config.toml
num_key_value_heads = 3
norm_eps = 1e-05
positions = "learned"
parallel_block = false
init_std_qkv = 0.0658
init_std_up = 0.0658
learning_rate = 0.0029
warmup_steps = 200
schedule = "wsd"
decay_fraction = 0.727
doc_mask = true
max_steps = 4844
Each number is 500 + 25 x the weight over its row's rms, rounded and kept within 0 to 999. Layers, rows and columns count from 0. Numbers have three digits each. The size before them is the row's rms in percent of the matrix's.

# o: layer 12 attention output (transposed), 96x96, rms 0.336, rows 56-92, columns 0-95
# v: layer 12 attention value, 96x96, rms 0.0588, rows 57-93, columns 0-95
# q: layer 12 attention query, 96x96, rms 0.0759, rows 64-95, columns 0-95
# k: layer 12 attention key, 96x96, rms 0.0739, rows 64-95, columns 0-95
o56 100:496483519498530520497511493532541508462493541474506537462479506474496436500472526493484520547462538500534499527508499525499522526501519483462543491493508490476497504525527472503490471506458540460449496524476454518464495505508485521514513470507488529507522498456458486530501474485541528506
v57 095:458498546470471546470505478530508495517493486547485482506515491534497493480465532512536512496517510482481475515515508553475475517495485484524481522518458507496518482515525479519499452511487491460458550487508484494571489509467512509535506501561497456514507498471531491462478509502510499531
o57 083:491503444500550496541514492495487529479493502474525501488521514500518465531537452498483501474457472509530505493523497481495526491499532496452534495508524497506464481521434521477517514517533523522539429515522505493470495476518494489466546476463521515502483485511484516550489479479519514511
v58 106:498521530522478507526465520522511473489496425475498484467474490504525552473507503480456517508483495560509538531549478557506518479503508505528490491506485472483547516502501473493497506516488561553486518517528472470517511517491557501514525493487508482491493502483484470537479486501502489487
o58 099:501500487485532489493530467512472520518496578507489539515527509501444439487497494505531508491497501449493477487462523447500497507496503490491544531455521523537457500502498527480515479520531457473503481495495501474467508492519476477477500524549506512520494467522523529480501496508547488530
v59 104:458530498509454488525482532486559480511538497523487536522471529475524514530509475498550508542539523473494507481475484492495502531511492524511485516537478468500480533516500485512501501483488529515485498528552497460481515493477501479502558467501505510466512455441509504493543452513498495500
o59 099:510503480479547520458479492551484501497486520501531455498536478511492457521498491491448515478492481498527469546518532524488487481505513476464515495476511496493530480474474496473563493509530484497484470486498515488532490550498482511501436499507493505570503530515518486497482542473543504498
v60 105:505545507478475434496549526477476496531489505486474517491485516487514474554504491474513516487529510505510473528523484492561485469458514506549469487513500530463519505456500479519468508477479476467521486486521533487511471530492522515497498518514494501526524474486536466525442508484464471502
o60 105:499499494545551527541484470521515465473478477509497476537523506500459537496494541514481506513466496503473495427488531492474511526488472509456497510514490480546503504518480540467511502509516561503478546537450467488484519487490507484483470499507512495470470509481480533499528504519518525474
v61 111:491505488552534488477483529523503491474491523514511507495482470507488502518483506521554517471554544501504500514513475486464509438488504494544486452510516556499466526527502488505498487490516490448450532500507515506508493486521479494512535504518522524486494532506449534460503453488494490450
o61 103:499475508444497472515514513466520483535508474498520491503518552504502501496494512470449493536436475500500497496454557487531500530509482505466504514508467476519547480463466532474520466529497520508518516501520513516498503509510503520511476500480504472497477487496580470531476545487481522506
v62 091:510483513492518478477492465492480531510520520497504475505464491534500486456470504493507496477452499524519543482557477477469482535496500546511508519520522519519468517492489520572528529498496503514512546456498514523469495529482511534521500457533475493493494512542480510491469514568522523481
o62 090:521494514525496545541512509509476464498473484456511543478510509487514501526517515538508504539533503488464462501484512516541482498503474457483478494473493499485521463494490481450450504501505484526505498539539466514506487509526470494458500528480533503520537531452503481519483506450488506565
v63 111:548497510495489488507523469491497461522536477513501502501482517544431465494483486508515475515487482481517500503482494524478455530480499542477513502500509490507514492530474471491504464515455492553488519520472511480542489535555521533486495455496525508433466453513479495515538523503498499497
o63 096:469452515472510500482512514518501538501490511497529502476528505439586544516502490491501520457501519525474509479492504479499522486518536466515503494531493473501473502489516494512512523460524459487525490451505507541486485485460477469503489537501495493556501554494493508489499483505457544484
q64 095:526516534506520515532492471499507496527500487502495498490510540477485426490485556519509520485543498459489502527512482499486485541489510518453481503458454514510506553501469529499481494501503487512496473510472471536516565496512525455548493489504489467518497514483506511535472497502449515541
k64 097:494525489509539521529476542512516490511539518505507463498507494440469543488474502479505511502522507512534541504460491460515499513505488523482556490494489530478505475494516461531479501482515511494502516490492499539453517540508501519480546477506489495509561476454497496496501507488470465423
q65 100:464508490495539465477511531468506516549474535519471520483483510555530502539487502519477477488496443530492487546470489502458455497496508515502473487478495504512503497491517505518468508524505498498467545524471521515489438489509511475487504524524507498491480512446481533482517498525497513574
k65 087:554496505479471498493523543484496513501493517543535555495510539480503465497460488498513500486519511521519521531467499458498501509520450511457465448499501494475510439506527477510526520516478491518512516487482511554493474483475474515516489513488469488465519538524490532466487493504539513450
q66 088:545469447518518493481475517497546487524449500481504493523469509531485538504499468490469450490480526512452491479531549486540483517488475523518485510518501535535473516494489527475552519538539519478501462508458517498480505487491480525487487512460510508516505487527486489525495487521490509445
k66 089:531508449529532478486499516485530465504472500470511499493473496494490505499535495503548513514507520509525461511508499518477517517485515528494514489508477431488468508517519503514492501502507492494515532535533447447526477483477537446503503460587482506513493513541496481489519510527517455497
q67 118:502480531494452508495483497531550464490512521485507490514539447498520515514477463506491562543538493459523541515504510490497518496499495476487514528489460524508498533462495488529500506465445492482473491463510482497465523526478455483508452487509472503513505499506518528528492481458488543472
k67 106:496491478549499520548516491537474474505511529485495477489462521468498424489502520470498503518485471527500468501534537512533507476526512478498520530509446479522470499501457503510557494490480501513456459479519534495478485548515491515485482491495494498544509504483489470543492497500553513493
q68 092:458502503512454537543527505520523438495495486479504507504478536512499523456528463502501473508506538504496495475515472518487486502512554465470480499504560510475450467526492491517478498499506457493503450541547521522504485515539506488502477501506465520502492459513493514489484494526527450503
k68 093:490522509508485458489560476541492499532485486544468537452535465515528507516501512493511555491485468464499483481492493546529450527519529475478477484488479547529511530487471492502447473500495483531505500509455521485480494510471478515532496472538532508524484468532492511501490497487514502486
q69 091:544522512437516539471511462527459499472482476478463510473537479491534514511512491505521463475508493511495492482458506581483525500499515467478451504516501491537520462540474482487505535515484494493524489484511507534482527511503528496511467529507503513445494474507465519526495498476504485527
k69 090:523508523549488499485542480496510482502455510468523509479541490477503510497530522485488524526503524509474502488499488479535517488440469497499534535558495514502488544510465482506494499542503525534472525514487442505477471509512495528482495531481546496480502483463441505493556466499528499512
q70 095:505498461488496544525502539529485501501498467464459496523493519488490489476515486498468509534537546454549496500512502498492537487461522488503514499481469483542468518490494496496488487470499498494519505494484525509481486487529439542523477460529447496503502466524487539478512486527558554485
k70 100:533487494557493504469482554490504470510491510529441492480501486554508471504503523509489510549480510505503483471505525526530486515531481498502492531517476471546520471483467552481515472520505518440532520488484479504519483508518456524501518477482469518506511439472495494527477505523485528475
q71 094:548479518498533498499486520520495499508514490542514472477491496538523521529548512495513512511492512442457475530532490461496541504492484539486489526485477479541496478451479513523531476451485485477469490540487525513501503483499459461477440500514513487527514477487470499513460472498475525473
k71 090:503540523459524446522499517518472519498502525505448496526488498505478484452538537482495514536487497528526515552521515483541509503508478483508539508469494466490486456503477475492495517486517489505502505499528505491478475503511541500467494464549510486510529535480493484472573509538490468462
q72 094:493532524504525534485480506496532513497517487488468439514449496493470505498491481474477450500529467495515479532493494488497435507467514478510504497519478509521523508495519451517492467556512504469500518479542521456497474483528518532495474434463474504527530526540506489498527532503502504490
k72 100:469497485522492512456526499496563536496461501470486492489487521528539486528455487533498464470555509451540474511493507509483498487482505465504440528531499493482535480479511487468515495527505491475549513524529528504529495491525468525481525464494490464496508497519547507521506532527493516514
q73 091:476489491487516508542516483536427466491506528497498485495503462512456490529528474497478524496517539505542523473497530485490534494494555517496528503504511486505498493521473504494503504473513498510441471483465543477454540559510499496456489508483499489524526518505535469505476514550510469482
k73 093:543555512538486498482493494535472492522464495530490435473501458496547481482516541466474454524452462550495453497503511533489515504466545536468524544469501494529517473507492509480465508521517471505479476521481488489500526488495471515509479493481509520502496497492497501480484519519519510516
q74 114:469478477523539525483536487475516455489471529478490485461504501513527510473526516472516432489487494479474496523527508541487519537511549503495472537519525495464506464547510530477480524473546517496523520506487516466509529523480506518516516500506488479500493458512455453495517516481508455477
k74 118:497495483502511471496507497503458476523478501475494534467521473506567493482539495510501474457489465488505508527520478557486522473505541476532487534518485528459512501451464479489475515483497492518433534531466478462520529485531477520493514519493481500475499496509445474505512512518526475514
q75 101:497528524497502493511516499557491456486522480463478502524556516488524470517507496508489524543518526491519493448510530490489520526438493475475492497493515495558525518501488466530511484497465428471506486498489514479464482540462481517509487492522470481529495519505536553490498486477510508481
k75 099:534471471583483492511498553497475522509522493522479482480471478524495499519505507531473498550510515473484476475526522476486509532484519512519499529535476487535511461519470521521555460516499518514472474510484498476495494504473473524525471513510484427493530478494545514523489493480482496499
q76 090:504518496537515518497512471491459523503471495524489481533494478519454478466520515510512502470533483509531511496472509470543483486472534506497433522502463537484544496459512484498536520529484524500491414502532485487491493481502538518497522507455509481496529467490505523522484531485528512534
k76 091:514513474537525529458493484511518488497520508469510494503519533491510491470478543502507491505526495521498479525468459510518474523492506497464524506503473495448527524536512540485506487493536488482492540466479496506524452468490519471505559524454468476489524578496504516471492494477465533472
q77 099:511500508502508470555530493536492503437505483477495517517510468448497482522519475500495490525533556481507540465548495510506520481444499448464492528483490493517449506444507526516510463513469498483503498516517446508476517555464491505487503518513511480494505499516502500501489478490504541495
k77 096:504471503533487521490475487471481498532532454493472493521469495550494515492535531493518521495497499522509492485487462522514506523508545514529517507535510581529474505515464503534549480498481503495469459519454475465490480515499513520502489466446477506508534522479485492506465446514486521486
q78 140:485506493475501473471544507465515492503462527524489528448526510549523515500480483479551498468478466526459515540493515515473494502526454545472488493517549476486522483497510488477469548469502509518520493537492498502514498465504521485453532539534495497457504492503499496504508546488501470534
k78 122:516505534428511488505520497520493487487520483477520563450527508479521501500492448492521496535520506494479507561531501506501539507500436473519548495460525522489495492493526482519481495485482488519483504471518509544491532526471482448535471533487482500528478492513482514481518486492527500520
q79 111:466498509492532491512473495530496474516491471525532523503517479466536465530495467555520524534517484468507543509515499476495526474499509487491512479504479545522533502490527489491527487499465518495494504520504468562473494495433494464486442471526514511542481485500478541553492488489503530518
k79 098:502503452471528517511471496497466525495487475495521523512513498499449464490504515459509511521505520496475505484454557459538548526503513480525507499477481496491511488473479498497542511495519503506484500458461497513506522533530566512541540489491535492569496530463500489467491480504534503496
q80 101:548491461487532550530521476507464496534509510481519476522497518527494478458498505463488489481517499486489478485447474486535517495527549487536509469498509461531472495508484538509498500482555518500496513446498548515497484541464484511530542466497496501512493528481457481472493503503545509497
k80 095:542499501516513462525497520511454491492496493533504481489525488486518503534475506499455463453509506521509464486500507555509454489463518474515487440508477496496517517457510491491477562556554520463553545521490459490502481501505509499463486511514477479509481505528485491487490502523485483506
q81 094:523501506561509516514460503532507470487516489467476479574486475468482496468536515467493487528523524493484520506522494504536511503450499482537490514526479518482481491476512503526545471501522514482521498475479487499479540487474479496466513494463516509536509542500477489473530513523561545473
k81 101:504533460486461517488505518467521502459501500476482465541447499517466497542507522519482448504487512515504464511530529535477508496498557488500506498524461518496492517500488529476515445489535507475504508542494508450494510505513515529504525478461472505470520545512469505523498476554462510502
q82 090:524474497479509529500486528496506483483495487466464475461468489507536518500514477471528536518548490462530485500579490468482498511516511512545524523557500535492506525482533479540514477533481480514525483488467502513486498467494469505489494440498526515532511500503493475464483465518522508463
k82 084:519524510514504502516490477481514492458488483449500529505461511556459486507549496520488507481487532459517494478506550587541496461475524455503526485521506446511496495473526490483509465476514530451524499490516515494477538485500497504504501479550500498503509489481522497517495511510516535482
q83 082:517483467482497487496544456451529534465511511483517490528479494499430521467497475533514491468442557507463524514479524518529520532525494484514469465482483538462511477529501497479492502493516499485530537497486529488511476515537511501480503470502515481472495509492480494500488475518440505534
k83 081:434527503493465492495489502510506515513495512465497517474480510462521495507507548520496513452494480491500536502513469473523513518520458514526513521497540497495462507496511528514466526544457473512515513495501499510528566506496500458465519533509518526519496506516523465478511439540453455511
q84 086:476522536492487481507499524512541510483514469506494518485538499489463504457527511474504491506524498529492537516510511498524487506501492509544507531496497506520488574469501519518523460518474505502470492446485551528479506469448490514527483453526508527491479501520480505466506482544471428524
k84 085:532484502509466527499479474500525503523502478468507498464485516517534562513482490502539441511478551501469504482548520520511478480515542471468456474484496490475450488509476482471523500494522478470470506486469510533517504494545502501512509477503564499494508466509519506470482461523489473471
q85 099:535505511529512473504496498466509492473507508498479487486501467501519527522540529520500490456501490533474484487480504528462478509540515537532525470509481481508536526512522511512466552499563501468498483517484511456558456467523478464450513482530529535500511512546504488474496519501481470483
k85 095:477533555461477508497552491490483513476483530479483496478533488508503531535510485488498422526516482499522535512536500485476491497534483500495480504536530529473528476497508535474475503524481526485540489477498499515504527463483512521460479476584501512472468533520478493506521484506499490507
q86 092:561508472462486490506505481493516499480518468527489478494527494480522525517492545515470530494464494525483440532522498467520462525501492538491466504505460484494498492501577516482466513493508518498512487472491487502539476473550497486486536499475499492520493531524481489455497565520497513472
k86 097:502493501493504532514499486485521472484514481451494515513509493485478515497475491505489474528512483536520527463492472505477465486526468453541531522460528482479513476499549533483474499433487528482535497501532539548490513501494538468489549463531482474478510496528488509533544543491499520490
q87 092:514510557441527496503486481492447540478482473478482547475487476517525544478446443501511473511512477508524489485494484480504467486512487475494503464530479531507472507491538521509511486497528497519495541466502558491491517445508496527474475486542492486545508508489506475500523499490486515487
k87 097:492541495480496490542457510490537502446456489446524490511516516532507526523466488501527518534527513456489492484511495507511512458517493482529519506494483440474481530469520463503471511502468470528478512517511508533492502475549490528492462445484508528497482502505543488478515493500519531539
q88 102:503477479545485507471528475460528534480442514516516495501495486521513501507497545522495498493459496500481467464497495501465485545453538550460512510534484475518473494528477494476495484513517516508527466479482521482501506466536520516469530515495528479481493511509458456484514540488436480510
k88 100:476507527510513473480522506477478491473455473509519512507535468510558502497503480549548476515470466529464504498537460509470529513550521498509499476539541472471514496512531492519459520458498507480482498540506525499535455537489503484474537499505487517503541486476504515513520513481477487461
q89 092:481504538481466502510552574507531495475486508486507516516469495492457525474489459454482456490507495518506483497534511485469471478461467540511503501493511523544523486506517495506463558498482514519494517513480510505475492481475527494471510480527508519463477500541500539448544504491474476511
k89 096:478522503488483520504500494526543489517507443489495519442520486497499472533488490522485509550489530434445478528530524526474514465491498505456492505491537502528506508481520489474536494465505521470501548496467497508498524510457502506502494477557496494463497499499508544495463460484510494535
q90 095:468497504466508497469489494472507509515544488536526498504490520507517522532499463491491488503496478498472489564451511476444484511471507515478490474476501501487519508476468545501481525482516511563520494507555490555489506483454479458503521497517494483453506512489511530500475513489439463523
k90 094:475507507515523491477473528523470499508519446535502519508501502437493497479512420501507509509487491489471509507476494482526464503493507442482495483493499526456469457494480422468513524513483501495537541482541489563487499505517524515511496497518499542505509510524499523474488493492529508512
q91 096:484500478536469507506469528527494517506483502467480510487483465529507500546494507522501481542514520500500466480482476514535470502500493445502511517520480480506496517505486485510493425505501492478491496509536512497510456488483481462504503525497551497497511484524473522597448473517551514481
k91 102:524514496516545500481515508487477508506452524516490466558509473572465545519523498475525522487511462511497479514511520464491494501515492459474533496507493510519541503496482459504512441499490539472498507501528494494527414477516479530511493532503517486527528512529504504511472528502505505493
q92 117:489488533507501476505475479511530502480505489461531530507505471505518514464551474526510462512564541462547519506504492515509498478516523498498484527490501521528499493494500456524518476506468502513525484473497499531482492493423469525515460462524481523544490475521502517528504445477531497469
k92 105:543511474528470496515522453493485501518455464474503487503498500493481476521547515525512500511500527476496455503488501529525518490530510467552480494520492507460464473487432495487528489517515494446491527475493501505505484492549456520524515498531561486550493495490496466515453493501510498508
q93 095:512524499489457523552484526509489448497559484477521513492468506529479527490522513460503508501513477479530470479537516528530497474530516526533491495481498531542523474482520532498512494461491523475477516468457471484492491500473512510491459463491471487523536513483460542514469526466472471503
k93 106:504536480548488515526487475514518504491538473457478475477514479462496483480520542506474477507467514480495516468513538558509488452464469531520487521486510536503536480478505473491507501487514542497519483479483489495530452463537517483486494466525471481510503509537515528460503512517547461525
q94 099:504493462545495504508429485502476475491480481535455460525493532536485511470487553543519492542455545495496460488475544482522514494472518508519517496523493490489461514498476528507529490523501507501515502486510522467506489495528543488492496464501517503535458477502524503507478483492499461555
k94 103:464529477525504456482512495493510476480465529516492504494495514499494544506494521547512528482500515478473495458510512526461531559531507510442514521470471463506509461505477532515447546486537523531495479517491512479523511485521497490483515485509488517476496526491498462424496521483477491471
q95 112:479503479522520483496542497458503471518509501515502501465491545553498518539457511506540489451452515530484459505483514479524474529482472513462500502484483499468499483503486507493491516495509532511493499554501497464544472516520530503473534550468505533504460480510499464471507539504495455533
k95 100:502500539443540487480507528469476516510504512484471526453524480497526479484474462515536534480523472560468530529484472494452488509503481505509543472534509498490508482508534488513468525467483477553494519516519549497474491508532490471529532511507496463503488531529495518483486527491465492507
v64 098:535475517490526536517527542491484485522561511534532510491492493526513520502492495465486533476522471533516527506510537514511464481475510457501473524489497511505488498471524474488514488499472527478575479499474494439485531499560551493455477512494537513488498518502489499489537497471508512479
o64 104:473496490494486485500495505505507505522555514493520508512499551489501496474552554524521525474471529490499494531545486471475501509559497520481537489468490537458504462502503483533518500489487533502492470496486463509524466526498486521466536495491463505476462536432519493489472471502500461520
v65 090:524492462505541468521509509515477502491536523488489486492487537456532499508503525460526520472524497493506503530512447545492497476471483498581518478473484517544495460479484499490451527510514500475527510483487477478499504496550507453530494516556472471521480503511456506525512513507507493515
o65 097:445500518548491539464487508526484521537493490491509464480493470507513445498542524517516490532509533492513466506511490514480463472473524457459480506485505513455491508484493504508501502498527514531483512499567467463538467510517480535479497533493506500514501492512493499504513519488558435513
v66 097:495470487475488465504512488528507446505489512490521495528510483496474575519507543474451502515499477474531528479540517507503529461503486460497460528513484495510517517490492509512475496531529508456560504473473475523494515539515493458492539508484523525517447504505508507458504511508472524464
o66 107:512486491454513506471502505536494499509551510540488520494544521518516480513513529500518528494453502519530493478515527478470482494532519499493491524494529483458469463508490460545539540472443449502463441501524509480484532514531500511502495510471484515506471506504529501438519507491484481488
v67 105:496556511500509497480471496498558494557499529503534497538509495506495493470480502483534472496502506510526480487466517521523457489487507512461503521494502507507507504483522461541472475491481572498429497482545568513491478490509505469471538503510537521499502495498513537483512489474521476490
o67 096:529460467470470518540541520494566505490489484454495497506491484505490510513516521454445523534469505515468494510491535539497525502541464496528518523500498496529473507541489502495511514461513478482510492491438468521484508504535500492522481474525490548492494491511505500470459532502450500516
v68 091:469512494476487522522470495502474487484495486496493521523512520474488521512501533481466471482515490481467511471502500451516542479525499530527477487471498513506509478492451534500460545453468512463539495483520513491470498539514526448530495427512543486475491470522521486494456525509461509495
o68 097:466504511476477485501527474473510522533524540492495517443484478506559511482495449492545494509537527480509500544497498476455480478536481497507489489477519472456490514524558455508504507525514515511513448480527522493507495469504481504520523509517508500515513521525492489435526533475482470495
v69 082:463461516495472492501482528488482511517466503479490510507473475453517511490470472566520478500542522524529516483502484502525528542501482463463533473500496498545469480525477498502540504493509502523502500482537502477492506509509535519520554506548525465514490459484539504492514527501467463445
o69 093:504538498491457516535486501507556526514514497504512549475506477501480521515486485475433521477530490491498495519493507484531475503512458525539481481479523490513513545462510487489455469501468505466459477519492532514504493452485486473509445510533513495472514528500491556526491517515550509498
v70 086:531533525521486546481474512513485505459460488531493486547525483505523468493479514455519482567524540495524522508485484447478483500519552527417491482473513504522483522474501463464484491507501471495532500502506534493490507476476517533497526499516495521488515483534493473491497469495484484497
o70 082:539511490471498474504480469473490537464549514502486542509486518521450509450494483498523487455515479506465516532541484496486539529479439521524548504516497500510466466515505502489483503497496529512464483526516476530450518497525484497540496488538510460529524477483512500525499466516498476532
v71 092:514490457532507444512490491478523483489546492496532483514483511517513513525476441457528543485527493506460496521482531495484519438484523498492496523454466487484470500499503443462503477509468457503513516538470504528500488478530499492482491501495480557466500488520494490507477542461491500518
o71 087:468507464465518539526541500565459479485476528533487493501521460499483463479546532494471481479475520484509536479537451505489538485528533527498482521494531474511517482539495514491494509485538514478474484516507475441486489519510523506484539500511497496502523464470479480487519506490538505466
v72 092:509486514448508500492441480539489557481514486531525552515523497551486486501502540454519477523497479491496517511482486529497535461546456522521475498441477490476510526477478497541507514498509490520510503515492451469492509484489553506537516478505508478512527500511508514465494493466487504484
o72 106:489494494497527515492481479419544518479525499475534477475474531489499508475494495511552475444468475486500510543484513500514485516509518547492515523516488519504513485514529514497469555468517523504503524462521506509524493468551487546508479488512519486520472520516513446464501497480455481488
v73 098:453516486493518498473507517523531498469515491548512516528491508543489554440503480489543507494482510509514467512470500508504497516537566517492481525514539474483472494562520451488495482495528528513466464471516499485504504495508522461460548460491498468476493504495524522522508500487497477479
o73 104:507490487502489530525474466497557485484421477474521512469494485496505511518526492474502493504479526462482499512538522511503567511566453535501521504511499497521484485485492504508540534487475522481479493511476533535479514489483508534516449480491538543489526472481494486513476474471514480492
v74 091:478497502492490482501531479473527542504471515521509478519483533492511521477526505512520511515513499529528461493490509497494519484469522477442513558491494491499494458508512478472506480485484537568506473458550552495475463494478513481498521500509472532495482477476491492560515472442504459506
o74 089:528461448507507513489533557506549488507514521504523506483488460518509505472496462492455479528486482501448505503522520501529532502540438535495502506512535497536471477518475488477524464483513517474473488525457492527505482486512480497488487531567520494482518482508475523494475497527518508466
v75 103:495466500451487491517497513457556493534541491504517482514446468508504525509474527490491489472493519491551504513494535512576504472490482533477503521516517448521512462508526474508505498503503510468537463493511506514477537511464532499492513512471488530470506501542520542517524515528473480479
o75 101:468507506471468516512495521503489546544481518518524497477495500508495508460489516508496563495504471518518472488503486472484508503586472519481528498484514499494468514531460500512536479477438497487498479499505522518502519458503477493493550510516515529497463513452522484499451482534497548476
v76 077:509552517511478475502537485492481476482465505498498474511514505470494530475487449541489458501532488520516494494497489511523442496495518509487525521522496466473480506525446524536476511512471512554530488462492491516532509466525477541491499506496500537480510512516478506552487524545454454518
o76 078:541493488492481514493426497525511485519500508474499508501491480487441480493482522505462508511549506489509479517443521512509478511534480528540492457521489459495542514481473469511549507514496479490477490527470562492481518517480491483503501501512529476546437519516520510495528527489515532496
v77 121:468493510510426538509531516493509495497495479442525481501512504485526465521468503541489493440493532497526491484486505513517515538450504464516473512499512524491469450528506517512478508476503485502488551475505508447516508506508505521491532539501495449512453499482479479554502524515492481493
o77 132:528500509508490490511504527520486532530514498520511515465498495473508467549517541479456517517531485502485534536469454525550462499464478451494495486475501491487486512433516481497503466524466464532498493506494453515515464496489473477465506510512498503495526515514484520512501514533573534503
v78 094:496548525489496533484502458519539488490529482501472484491526554516503482520517546512525508512460490502528530507521472507489515474506526488505499492529494516446458497515503531463515453516519486497515488520405513515495490484492468481463455509489472500466532528525531520523517510513504519521
o78 088:563460493466552512492472485512448486489467500535509477494529476502536518493554506529518467506502514489462487495540515467473542529505501475476496491518517497494516478496503499488500523451514485542496544494486488512502557554488487488507507507483496484530491475488472455520513492476524511450
v79 094:486492448479486467491488535517531448540491493498491526501528472505472507520486506486511536489532473441480506493535475528496459511524498516528526525509468490551466471485507456455514525545508523476512501533459494494462504519512492509512525462485519547480470501518479502473507521533473504514
o79 099:499507493504462528466488486527491487496496521529452453542519489510478497465558509493516508490453515535530487484493505473487561492479549537500481536475530479482493516498519501541504513486477460495490467512478572461517541491505515499495507538484503490485526479499468511499468506513507455494
v80 093:526501472508542463485497521446490515504499464458499477516504490484491508479488509534523491520485536487497493482459508538483549547513492476484508516509524488494527513520504490499501489520524492486542460536541471493491568461560469523522500525511477517485477520533457510518495476527532460492
o80 083:513514533482495511502504481535457474514493572514530519518505499479448450507485460495472526491498493491533532516477512519554474504490486514510519484471502544489491506460472522534493515511455458516442548508494483490482483532477545539489499528472523473503482515474510487520488487485511489519
v81 111:491535529514499506492457474536502495473488488515461519497530541536524512459537479498554536486500493506479501513496457503496541509486493466491496498455535510439503531472498542529472526481529509502531516512500496454517528479484467514535453506492478492478497547478485491502481513455479499529
o81 122:502483482506575502499508476468519505519535496491513495500475491462497451521477471503506495479506497439498523523480558534489500495464571529522486488492439502526520496491505489488505473504541523519490534466497492498473516527488503534529476472494498457569490509507518490478499498490492514481
v82 098:504525502526510526457531496557511504500509496515513492457500516496493523491532502521518502481481487496444477522520444511503535466522516459511502473481472512485455490505507515527485483527557530500462505513488528457522474484507441468504458486462485528516518508517556498547505487495508514474
o82 096:529493510502515506473480489485497468460469474474499506530546517501516494513537471506514489516452487493486528511524504557487540515477536483528455523533527512502513461483515504492510504479531487526520508495476520512523511532443529517472477513500505453500504450493454485487455546446519497521
v83 096:520508535517508503499516541481478497479484499508500552533541517523482477507487524490526479499536528523488519541458436469477496480495495521510496532465518499466496546523494535517513528477542488461488522517495505508496503487495480505535534473521498479451557508519466508511489520443476516460
o83 101:543491481508496493502502493471534550440485493504512496496467505512463502461502474515491466464509482442509509520508530514539519523484486520549476483501486527515500491497487494489539521475519520499529502466540494458532507489528510498507465442508498469556489486491534465506555509515523475471
v84 117:538502505525476523494461490491467520546486508483462463465500542535495542505533491468533496510488513508457506498487459473521515503518515490507543458487498510474473502489510526537471532491499509495521545480515499494502484554520477550474466500491474516478510528507521485467458499472543453481
o84 119:457486505490516468519573512498507517478529504478545521502528500497475455493493439526489495496509481466500548513474515521433505483474515458520476514516487502529558500531471492477504484514487540480510493482498513516480478528481486476532482514547475464486491506520529509530481512514467513520
v85 101:466479493488505463502531536487497484500467506491562549476522477465476472541499520448484497501514488474492522515494522462506462475499507499527501484473488483540496546521465459525534517512506546538499473503455496526528486472548508495490501500511522534510518507497500493486469450503471532469
o85 104:530542465529460487477486529502495502485492484503463480512543490499493563473488512482497475486486482536498478495504491514464521495513506534525512512494499496479470510497541563489463541485509485471514465506530531455544533469557520503479500484489495469440492514489504508503502541525510461484
v86 101:516466452518506505473505500489536485476551495463461482501492505530520551512478473473513533475458478477513552510476480506540529497537471512551471485525520492524528482506526544468482465502544508501512511487496470498478518482485501493503469502483463462477534472492488455520484497531517512495
o86 107:447506566501520475542507469502471521477469492519519488493536482475527468539506473534501517518499525487521518489478481516504527522506549443434494509515480523484492517553483508504506497488472512489486513498538473496530467519496515475482457494521531478506470499474487461555507489480510495509
v87 097:501534471493510537434537500479566488467536527507520489520500497524490505507465511459547527506487533493514497496510516455494520520524498518457500524510504497493532511465511497472485456492494458528526474511488533523496490489470488506500499487451511505494522463476500518445467474493487557485
o87 100:514463517462519479551530498524482488513491502496501535471516524488458549470470507523520517494454509526470474464505500477506544519499510513495520493476489521527462438553502554512500507471523508517487492487495501503457538501516510503524498501525549516501486495446510459496492479499445488492
v88 091:505526513471469462516472462545479521453467527489533487495507528511471516476534520501530537499471457482486490491542449509499511521533480506480474447473484511473513521503478515535493513502540507517500516484521514481490502503502484462502485471461461523516537469540524472505460532475533524506
o88 093:501465560478541505471554497475509482480514494501480520488484477525520502519474449474508483516511477491504527507456514525498528470458523476526481527545483547471525479499509483492509514477503502510486517479542554508491546494481491541522437486474499489523460508518475495483533526474486497494
v89 100:543451493518520490489498486471537490473515510509476491449483507475507522485476461482513521498529505501484501480495466513532488500488529497523494519496460473541477523510532469534480488512537541492467495579465529539485457461522508469483481476494459472496492476527486483532528531498499520510
o89 091:487525505554479507528477479522485434447471473480523492553497481510469491510529521484512514528460476529524507497547513489495528503532529518515526525483536528479475511489494540491487523475490491520530481472474509481502483550459487496477468495529529474511461467493505496485521481522517452496
v90 104:518485484531505554557517477516493510515515498489477520483491517473542499521525523479527484468453520506484514489476475474497513500502492473522487475535511472503514512418502563524487523516485439459539517504481480494470526488475511511531450494474521486534479512494519494521477521491474495512
o90 106:442495499491509480460500490472484541525474506495508523496508504470527447514466455548483517517539509479529523513490466503493475510464518484461480507460471509487500498554529514514482463509508511538524512512569476517515485524465479506518542525463494472494483544513532514504481475493504506514
v91 101:509516510495483537511445465497538514498468519513481493521481507535529488518514500502492501485510541507517485458497502499464570533537491523478475488485549487489491541525469510488477517515523445523467483480525520512493524491471487520499486490499501507500551521478566484471528537477547485495
o91 102:491504507478530472485545480491484499510455481473500559507535490483490543457426453484476494507508499475488554510490481512538507507529476518507511460500507508506520484529499528479512523490492492537499544502454515537500505467491506468533502497511492520535511466508470542501476467510457519526
v92 099:536502463459499477528491530502452522496522502503482475504470501529482517514502486508473485475485502469468517506490505554506539554522415511506452510494478467516487509448482527487478490500513468514546516504460450484505548510515487486511474512493502519499487459520517494518463509526515488492
o92 096:453492591514514497484495471508479484531476491492486522490524508438489463450506484538511516463505496521533495525508452515532489490494556507486511487499521530451547509502471460521498505515489468510497502503518506491502496497502541505483515513487511507474462535493509464501544488474472519530
v93 102:513552540513511538501504503483485500501469522523506478546497500495515441498499527510545426487482487530515505491490488457480516520471456497466493521483535474469495554533493476499521505478502451495512490500555503497547505532480507534507488485506528508485493535491518506507492531471521455510